{"rope_base": 10000.0, "parallel_block": false, "init_std_qkv": 0.0294, "lr_head": 0.00766, "decay_shape": "linear", "seq_len": 512, "doc_mask": true, "train_tokens": 720100000}
Each number is 200 + 30 x the weight over its row's rms, rounded and kept within 0 to 999. Layers, rows and columns count from 0. The size before them is the row's rms in percent of the matrix's.

# layer 7 MLP gate, 1024x448, rms 0.0409, rows 612-628, columns 128-191
093,203,250,175,223,206,186,226,231,180,193,224,236,179,171,179,241,204,186,155,215,190,222,208,200,178,175,132,229,185,181,180,210,227,221,201,219,173,225,204,185,232,194,247,207,165,215,171,216,189,159,214,225,252,154,214,163,180,168,107,161,217,178,195,203
101,198,194,207,194,258,216,209,156,181,184,181,226,188,230,207,225,171,191,186,183,207,281,234,158,223,182,178,189,209,216,220,167,180,197,233,185,230,263,154,173,212,253,227,210,212,193,107,221,220,217,227,232,276,192,193,192,231,224,155,209,175,228,225,197
099,191,221,173,220,203,224,174,169,166,213,205,221,161,193,185,152,162,198,156,177,249,252,184,186,225,225,149,178,185,199,207,202,172,243,259,222,200,130,147,137,164,202,182,188,158,171,201,258,205,186,163,231,193,229,193,198,234,148,148,196,173,198,191,240
104,213,246,201,178,289,198,222,221,214,212,157,221,164,192,220,226,201,185,189,241,218,168,198,147,193,175,227,210,247,174,270,238,208,185,202,204,199,199,179,154,210,191,153,199,221,220,211,225,161,178,210,186,223,246,186,234,180,231,258,224,146,164,225,201
104,157,177,152,233,181,191,135,216,183,159,218,157,205,219,165,166,252,246,193,209,200,207,160,270,174,188,208,207,238,218,175,207,214,169,156,203,214,177,224,202,190,204,156,182,186,228,217,180,164,193,247,186,235,190,252,181,197,194,218,147,240,134,200,228
100,236,162,197,222,219,187,161,205,173,208,189,180,195,211,177,190,166,227,157,161,225,216,175,183,158,235,165,191,247,162,211,169,155,158,215,238,246,220,186,188,191,179,211,210,195,208,193,223,181,221,208,232,202,173,212,190,203,246,212,171,156,193,196,218
096,186,232,199,222,231,245,214,178,209,182,244,206,161,207,247,190,176,216,148,189,257,211,205,196,211,208,230,147,219,145,227,186,198,216,195,190,184,246,144,222,172,165,210,209,207,195,181,142,153,156,225,230,185,139,250,213,293,272,257,178,196,169,171,155
104,180,208,165,201,250,163,208,222,174,243,194,162,241,211,200,220,251,198,183,257,186,221,225,158,213,163,239,186,207,166,242,258,174,208,164,172,276,190,225,225,203,186,245,154,207,215,212,160,193,207,166,187,215,189,211,191,220,210,242,186,253,165,208,238
094,184,221,185,228,202,184,183,239,161,187,206,121,183,230,205,244,205,196,178,207,267,183,216,226,223,204,171,203,245,171,245,188,173,190,235,246,226,231,183,191,222,186,205,177,201,186,203,192,208,147,189,215,229,178,265,167,216,176,216,164,204,171,171,195
102,207,197,175,144,238,258,175,230,140,224,215,181,193,188,213,179,206,203,221,178,165,245,167,152,218,143,188,226,206,198,151,175,223,205,251,172,222,182,198,245,200,158,185,201,224,272,180,184,191,186,201,207,167,163,184,150,210,178,263,251,161,171,195,199
101,195,211,167,176,174,193,216,212,218,221,165,192,230,242,188,183,208,211,182,206,235,234,240,192,200,199,153,261,244,239,208,145,202,206,173,206,168,226,177,244,184,192,210,171,239,151,174,240,254,220,224,249,257,181,167,215,195,262,180,202,234,184,190,222
104,204,216,221,199,196,268,145,164,190,180,182,231,235,234,152,180,226,208,134,213,190,225,221,207,178,193,207,207,168,222,227,220,208,160,206,230,208,217,140,202,247,202,184,238,213,133,190,192,183,168,198,231,198,222,197,231,173,198,237,208,247,236,220,192
101,201,191,153,168,137,197,154,224,193,189,211,179,175,173,204,202,208,211,195,171,221,201,249,164,186,193,193,225,193,199,191,272,186,181,236,198,249,197,187,180,180,226,185,223,187,229,166,227,218,205,219,172,224,267,254,231,169,191,201,220,239,157,210,297
106,250,185,190,177,224,206,250,227,218,200,178,255,217,167,228,230,210,182,182,169,176,212,181,178,188,218,189,173,176,192,235,217,202,192,231,265,185,215,157,166,183,188,224,175,215,188,165,229,214,132,169,209,202,184,165,207,243,195,172,181,246,171,145,184
097,203,185,214,199,204,207,216,177,160,218,161,198,198,223,152,230,267,191,172,213,251,178,166,222,221,214,158,216,217,204,177,162,174,166,232,227,226,199,155,162,150,183,212,173,177,191,157,189,157,205,206,217,174,174,155,256,248,209,213,228,202,154,155,204
103,214,176,179,257,183,151,174,218,191,214,131,240,231,258,174,196,246,171,142,205,201,164,228,254,233,219,243,188,271,215,212,174,173,211,162,180,206,161,217,228,215,230,201,182,255,226,265,176,257,157,263,229,179,211,270,228,213,174,184,204,238,180,171,171
101,193,157,226,203,204,200,190,168,248,195,206,152,235,238,203,260,200,212,214,231,234,197,198,163,242,169,189,208,198,214,213,174,166,245,223,193,208,202,169,233,166,152,200,179,181,206,142,218,175,218,234,162,233,201,232,123,203,191,216,184,201,179,140,192
# layer 7 MLP up, 1024x448, rms 0.0416, rows 612-628, columns 128-191
115,235,170,212,213,167,180,243,232,246,172,118,173,197,242,214,209,138,225,191,210,200,203,179,204,231,221,98,227,154,180,242,166,180,239,246,214,265,207,234,209,241,193,187,219,205,225,207,199,210,187,189,216,186,211,202,201,202,232,183,151,210,263,167,170
099,263,193,203,135,233,212,225,221,213,202,183,126,165,187,232,144,213,186,177,204,237,204,218,224,184,185,226,184,172,188,205,169,225,214,210,251,186,179,182,229,156,239,246,224,158,211,183,226,162,145,209,252,268,262,237,240,222,188,217,212,173,202,211,219
096,218,148,210,199,199,205,187,194,203,241,190,215,173,187,222,239,171,184,172,241,224,235,234,137,209,247,215,207,218,187,201,179,204,170,133,160,164,174,250,212,214,179,164,200,155,201,199,176,219,293,189,161,197,160,226,197,131,262,215,193,183,175,170,222
101,311,189,196,173,162,225,185,240,205,185,212,149,180,229,197,204,228,222,187,194,164,189,145,192,196,248,251,276,182,240,196,208,214,195,229,194,193,182,181,268,127,179,198,174,233,242,172,176,257,168,193,185,158,243,180,247,180,180,158,219,158,178,187,221
100,172,176,208,230,212,204,214,184,201,168,128,196,176,200,177,224,195,252,186,157,172,192,225,174,259,151,166,190,194,195,211,246,173,190,178,181,231,148,155,177,204,185,103,215,242,223,213,220,222,220,181,243,159,213,147,265,191,223,191,240,184,214,188,212
100,182,200,214,182,156,168,251,200,240,196,171,231,173,204,210,193,206,201,201,224,145,236,186,178,170,186,199,206,170,180,197,179,220,183,175,210,213,207,226,194,218,184,183,166,127,209,219,199,192,223,223,165,214,189,200,154,239,138,185,222,157,217,181,211
093,170,272,249,177,240,182,231,169,204,243,215,183,213,178,188,197,192,201,183,206,158,177,226,183,166,158,157,218,210,235,149,234,239,196,205,171,186,230,175,196,180,178,180,176,208,210,227,200,237,157,155,173,206,188,179,215,198,186,211,145,212,188,189,174
103,205,188,216,223,237,217,211,200,156,190,202,244,216,239,175,221,197,181,244,202,144,219,210,224,193,169,186,206,203,219,168,221,211,213,211,244,235,253,232,215,203,181,254,159,267,212,190,229,222,186,165,124,196,153,194,187,192,170,191,218,203,213,209,218
101,200,162,194,229,148,192,181,148,139,225,267,231,186,215,205,184,204,204,229,213,208,163,208,177,178,240,169,255,152,194,204,190,220,212,187,202,248,242,222,272,195,271,136,202,168,226,225,212,201,175,156,214,224,177,201,173,226,203,241,161,234,167,197,161
091,195,169,193,188,219,177,227,229,211,238,236,137,196,229,222,208,162,176,214,154,194,159,201,232,154,244,147,151,229,198,263,227,239,155,168,218,219,238,118,215,168,191,199,191,163,192,145,201,188,199,210,192,216,221,174,261,239,222,207,145,206,158,237,227
107,193,198,185,236,226,222,218,202,172,218,214,204,232,204,173,201,217,207,190,246,201,168,288,183,240,218,171,257,183,214,211,196,259,213,193,176,247,231,216,208,247,156,235,225,197,187,175,152,140,199,184,141,186,233,243,235,226,257,172,212,165,191,207,199
111,218,204,206,178,187,179,154,226,184,207,216,167,153,212,142,190,145,168,185,213,231,199,197,210,213,178,170,235,206,224,228,230,238,172,199,200,177,231,204,171,238,163,210,224,239,178,191,203,218,191,208,137,196,212,244,194,172,171,230,175,182,206,189,198
105,234,183,177,172,174,216,269,238,195,163,165,242,185,204,194,182,202,156,126,170,160,162,224,168,195,259,180,186,225,174,214,213,198,247,227,217,253,240,186,168,157,242,171,186,193,213,219,213,224,231,224,233,172,216,219,250,193,160,141,214,169,190,202,217
104,211,203,154,245,171,214,144,172,203,246,210,244,171,168,199,194,187,210,203,219,171,191,208,217,213,162,173,142,167,172,179,178,200,229,221,236,143,176,265,222,213,157,208,237,175,226,262,190,183,208,173,210,223,259,203,147,176,221,225,177,231,223,227,207
095,229,172,183,136,197,194,217,232,224,186,174,244,155,203,153,214,203,244,253,195,202,196,210,178,229,156,124,179,225,130,216,147,193,211,198,201,132,162,205,210,164,155,208,186,220,205,163,177,213,197,213,220,205,174,171,221,197,239,205,179,170,148,210,191
102,235,193,237,189,227,224,151,211,195,180,193,177,175,160,231,143,234,195,215,200,198,264,159,225,188,221,197,199,253,223,179,104,166,197,198,236,228,208,145,168,263,225,194,158,205,236,235,224,238,230,171,204,200,147,218,225,230,226,175,195,155,231,158,194
102,208,257,176,226,205,243,207,169,205,178,209,191,133,189,165,237,190,215,206,152,170,225,153,196,185,215,206,165,187,156,224,152,178,213,182,193,157,170,175,139,189,168,190,196,218,225,162,204,210,241,219,177,188,211,218,220,230,201,185,168,217,176,166,187
# layer 7 MLP down (transposed), 1024x448, rms 0.0392, rows 612-628, columns 128-191
115,201,181,216,216,191,174,219,170,212,208,200,166,174,249,243,263,222,220,226,173,194,211,187,192,210,221,156,217,152,169,256,203,176,207,260,160,221,215,220,211,198,181,187,220,165,254,235,225,208,238,228,209,207,187,184,203,160,204,202,132,222,185,207,180
100,210,240,216,173,200,238,152,191,165,254,153,211,166,219,151,199,231,199,188,200,160,191,233,200,190,220,213,254,215,169,139,203,176,198,217,221,189,216,232,150,225,203,225,195,227,128,161,202,174,199,192,193,194,179,187,174,177,179,199,178,270,212,242,204
099,144,167,165,203,217,171,178,248,144,180,231,203,172,222,233,187,183,185,169,200,216,223,171,125,177,230,243,251,214,160,162,228,199,198,260,214,171,197,152,210,198,169,177,243,200,193,225,207,211,164,195,163,199,192,211,221,196,215,171,176,178,225,172,208
101,192,173,179,176,181,157,185,135,218,199,210,255,187,146,229,200,232,252,171,246,230,231,217,186,189,174,202,176,277,206,213,173,187,187,193,215,240,189,177,199,208,191,148,180,211,182,190,167,171,222,174,189,139,270,221,189,220,195,192,178,236,212,222,232
100,182,191,170,215,153,216,206,188,226,195,196,172,263,221,232,197,202,184,117,178,262,160,185,247,107,209,216,233,212,210,143,171,153,197,249,174,183,200,184,153,214,235,198,185,186,223,227,176,228,226,194,196,196,175,184,216,157,247,219,174,180,246,218,224
102,216,227,197,180,213,224,215,224,202,251,227,198,229,218,204,198,214,181,195,176,215,112,238,198,256,153,243,181,205,205,210,246,204,199,238,159,228,183,276,139,138,257,234,182,247,197,213,158,233,218,179,210,160,219,204,212,149,223,195,225,248,218,150,214
092,182,150,165,216,196,202,201,227,157,162,216,225,178,234,208,221,234,207,236,176,249,162,233,199,175,218,203,185,144,216,217,203,175,225,165,192,208,233,199,182,201,188,161,184,209,234,186,197,218,256,186,230,185,228,193,134,197,181,195,171,220,231,228,243
102,217,230,208,223,202,196,246,188,200,226,224,172,196,156,175,221,189,161,148,258,199,201,163,183,190,235,177,218,201,197,162,218,209,168,189,264,254,219,198,176,229,192,231,166,148,245,158,216,165,233,167,195,224,267,179,169,193,288,193,126,189,215,191,228
103,204,224,232,165,184,201,210,124,195,167,206,246,186,176,204,171,207,216,191,208,170,149,221,152,201,206,208,247,140,201,164,242,223,248,160,198,208,197,223,222,181,205,162,198,217,183,230,213,203,169,191,226,171,198,172,168,159,161,188,259,168,176,201,221
087,220,192,188,197,237,233,189,210,198,162,209,198,196,196,234,183,213,242,177,172,204,242,214,157,233,143,257,245,160,183,165,221,182,225,221,166,174,180,215,217,229,204,194,246,218,194,173,248,195,217,217,198,170,178,185,173,210,176,221,234,195,198,222,151
104,192,234,180,184,222,197,223,216,246,231,195,212,217,256,241,234,194,197,168,272,227,213,279,185,225,192,148,179,204,213,194,205,196,218,205,235,260,224,193,197,149,158,170,214,204,240,194,206,243,224,218,207,271,184,199,161,175,190,196,142,171,204,226,252
110,195,257,197,186,213,182,219,207,194,159,149,198,202,117,204,180,197,195,230,203,234,215,240,158,230,157,209,160,244,182,175,145,211,193,155,257,180,178,215,181,202,197,223,195,180,210,202,203,208,220,165,174,232,182,249,211,148,155,168,237,181,189,182,175
107,145,194,176,183,197,203,246,256,246,164,174,218,196,185,229,209,261,188,213,234,162,227,196,212,204,190,191,195,220,153,226,165,203,171,156,270,187,258,198,188,178,164,158,211,234,236,249,230,230,214,234,265,210,168,217,170,203,180,169,171,130,175,207,204
106,255,238,179,167,210,182,198,178,147,189,227,198,164,175,217,177,185,266,200,171,178,147,207,218,186,232,219,208,163,201,216,231,173,210,193,183,252,220,142,187,187,182,222,231,178,198,191,164,245,238,242,189,207,173,191,185,170,199,168,178,193,195,236,160
098,210,158,179,210,181,207,276,157,165,205,229,208,235,240,217,199,215,142,187,208,219,227,196,187,187,219,210,156,197,216,205,212,131,215,188,176,186,205,166,148,197,205,210,216,239,232,161,185,181,146,179,158,209,239,188,242,219,169,229,214,207,246,180,123
102,228,165,170,215,181,194,240,220,217,151,181,137,189,184,228,182,227,204,227,185,167,217,156,218,231,189,224,205,180,195,207,186,143,205,188,180,230,211,204,233,194,158,193,201,239,224,229,198,213,177,197,189,194,216,181,219,254,175,209,204,199,232,200,204
101,188,195,233,240,237,180,230,193,182,174,195,170,223,178,218,179,210,175,193,211,220,210,171,229,206,124,216,179,216,205,187,183,193,226,199,180,149,206,195,203,211,184,209,187,225,199,207,204,225,231,203,186,123,208,203,145,207,230,220,179,262,189,142,161